config.yaml
n_layer: 23
d_model: 128
n_head: 2
n_kv_head: 2
head_dim: 64
d_mlp: 512
vocab_size: 717
activation: "gelu"
norm: "layernorm"
norm_place: "pre"
norm_eps: 1e-05
positions: "rope"
rope_base: 10000.0
rope_fraction: 0.25
qk_norm: false
attn_scale: 0.125
bias: "all"
tie_embeddings: false
parallel_block: true
init: "uniform"
init_std_qkv: 0.0442
init_std_o: 0.00652
init_std_up: 0.0442
init_std_down: 0.00652
optimizer: "soap_variant"
lr: 0.00824
beta1: 0.95
beta2: 0.98
weight_decay: 0.012
lr_head: 0.00735
grad_clip: 1.0
warmup_steps: 200
schedule: "cos"
final_lr_fraction: 0.1
batch_tokens: 16384
seq_len: 128
doc_mask: true
train_tokens: 96140000
steps: 5868
dataset: "wikipedia_en"
Each number is 128 + 24 x the weight over the matrix's rms, rounded and kept within 0 to 255. Layers, rows and columns count from 0.

# layer 11 MLP up, 512x128, rms 0.369, rows 498-508, columns 64-127
[[126 100 138  68 133 142 107 129 159 129 165 115  67 112 134 120 156 123 147 122 186 120 117  90  91 146 101 153  78  68 168 121 166 141 182 149 111 175 127 114 112 126 118 164 153 140 132 125 150  72 149 130 137 147 107 103 125 166  55 115 136 120 123 118]
 [108 165 149 132 159  94  97  77 142 104 163 129 111 141 133 122 115  96 120  86 120 115 129 140  83 136 176 110 120 139 116  93 159 162 130 136 136  79 152 139 165 105 114 121  94 171 147 100 107 145 116 105 115 111 118 155 113 156 115 130 133  87 137 118]
 [122 132 111 138 137 112 120 118 120  86 119 108 176  78 165 105 168 130  94 139 107 113 182 119  89 101 154 106  99 129 138 107 158 147 151 131 175 109 117 114 152 145  83 142 112 170 149  94  86 147 126 102 114 123 115 134 138 109 143 158 160 160 172 167]
 [126 116 141 138 130 162 129 120 123 122 120 106 144 140 109 126 136 161 138 127 159 141  95 113 174 144  98 133 160 129 142 135 139 137 141 110 101 103 196 124 135 113 133 120 128  72 131 150  57 152 132 136 122 127 135 119 121  82  94 116 139 105 161 116]
 [125 131 149 110 165  97 111 101 102 101 124 135 162 124 107 193 162  95 160 137  92 117 111 133 113  94 143 122 159  82 153 173 110 103 113 141  92 130 160 130 103 128 126 131 163 128 137 122 114 131 170 114 135 112 149 152  89 144 106 132 116 124 183 113]
 [127 164 109 104 123 102 156 147 136 149 100 133  91  92  86 148  82 133 104 150 105 177 115 162 108 126 129 152  83 122 122  85 112 150 159  92  53 105 113 141 124 108 131 109 154 125 140 132 156  85 163 139  81 184 114  92 113 135 134 155  92  86 133 125]
 [137  48 146 107 103 107 115 141 146 146 164  93 101 103 134 147 122 163  84 150 142 109  66 102 133 139 144 116 137 111 156 135 115 146 130 151 132 120 105 113 120 103 113 181 120 124 111 119 128  85 101 109 106 156 128 141 133 117 109 131 148 112 172 110]
 [163 115 154 136 138 161 125 119 169 111 159 118 152 124 167 123 120 162 103  85 150 142 102 136 108  74 115 139 141  85 132 108 107 127 139  96 144 134 108 153 140 143 143 134 137 176 177 155 109 150 129  89 110 127 132 122 131 136 109  88 149 116 138 157]
 [176 119 115 158 121 114 124 107 141 118 119 141 125 122 115  83 148 109 148 115 141 105 162 140 129 125 115 103 152 124 152 144 107 114 128 114 110 133 173 111 130 114 146 111 108 116 151 113 128 148 154 123 145 155 164 100 125 110 159 116 129  97 101 129]
 [119 131  73 134 129 145 176 112 126 110 144 114 128 136 104 102 136 117 125 131 109  99 111 118 115 103 130 114 118  93 150 111 139 176 127 103 156 113 145 141  83 134 126 188 120 157  84 108 118 102 128 163 120 121 139 139 137 141 102  80 143 104 103 148]
 [142 139 121 158 109 159 132  93 164 108 107 141 139 194  83 139 162 132 113 122 161 172 152 132 108 149 135 151 143 155 126 121 121  92 155 113 137 127 138 137 129 169 166 113  73 108  64 111 163  87 139 122 104 124 143 133 113 133 172 130 116 101 134 134]]
# layer 11 MLP down (transposed), 512x128, rms 0.361, rows 498-507, columns 64-127
[[152 186 120 143 145 132 126 156 118 131 117 113 153 105 129  89 136 121 110 100  89 126 167 132 139 153 146 115 122 158  62 122 137  74 123 146 116  68 132  85 133  78 146 129  93 123 110 131 101 125 133 119 141 133  74  93 146  96 175 144 183 124 150 143]
 [140 112 116 142 164 117 134 113 113 132 158  94 121 124 137 104 129 162 129  92 182 118 116 114 115 145 128 137 102 146 118 114  84 137 124 163  79 112 110  95 124 125 143  95 122 134 139 120 101 147 133 149 121 118 105  98  80 130 181 110 134 128 145 122]
 [ 90 128 145  81 131 143 117 111 111 121 112 145 157  91 103 102 110 169 142 147 123 148 151  78 148 150 129 105 160 115  84 105 120 102  89 172 112 115 142 102 149 150 122 122  87 104 138 191 157 120 109 113 164 145 159 122 184 124 137 115 141 117 123  99]
 [124 142 125 177 143 154 111 104 164 145 154 138 148 154 166  92 142 175 128 119 161 100 142 105 150 138  88 129 103 127 137  91 137 129 120 174  96 105 124 126 119 115 136 192 160 108 124 169 140 162  86 118 143  77 123 101 135  81 121 102 118  96  61 145]
 [115 121 156 116 173 110 118 122 176 131 123 106 126  75 115 136 123  91  90 174 182 142 115  94 116 131  45 130 153 153 138 125  93  74 129  76 142 131 116 113 129 145 112 138 136 123 168 138 112 137 141 158  80 138 131 156 102  49 104 140 130 149 153 167]
 [ 96  78 163 110 127 154 129 140 171 131 177 195  58  84 124 139 109 110 149 161 100 110 133 167 112 133 133 126  93 122 130 146  79 139 138 151 133 114 109 116 125 100 168 121 144 128 122 123 140 152 102 185 142 119 137 114 129 154  62 175 105 128 134 140]
 [126 138 150 145  91 131 150 104 135 107 149 138 110  91 141 146  92  92 163 103 126 148 134 159  99 157 136 110 177  98 131 169 114 140 106 141 142 147 148 127 103  95  97 119 136 169  87 101 100 134 127  97 162 118 159  93 130 121 135 115 115 125 114  96]
 [118 128 138 153 185 144  91 130 101 121 123  81 158  92 191 122  84 148 157 104 116 117 126 158  91 173 154 145 127 152 120 117 131 100 155 125 129 125 122 148 141 117  90 165  97 138 128 102 117  93 150 103 130  97 141 109 115  96  94 166 154 109 110 108]
 [127 105 122 130 150 136 134 130 133 139  74  91 113 140  99 104 104 124 110 110 145 140 144 158 119 142 164  92 134 133 150 122 107 141  92 122 180 133  99 120 112 121 111 140 137 125 142 143 159 108  97 114  97  93  90 144 136 114 146 150 140 159 159 154]
 [108 123  86 131 143 119  91 118 142 133 167 131 133 156 113 152 109  76 117 140 114 135 109  87  92 124 147 147 148 120 161 142 136 141 111 162 163  96 141 138 159 142 117 141 128 151 119  82 110 118  97 126 138 159 125 148 121 106  53 128 179 120 154 121]]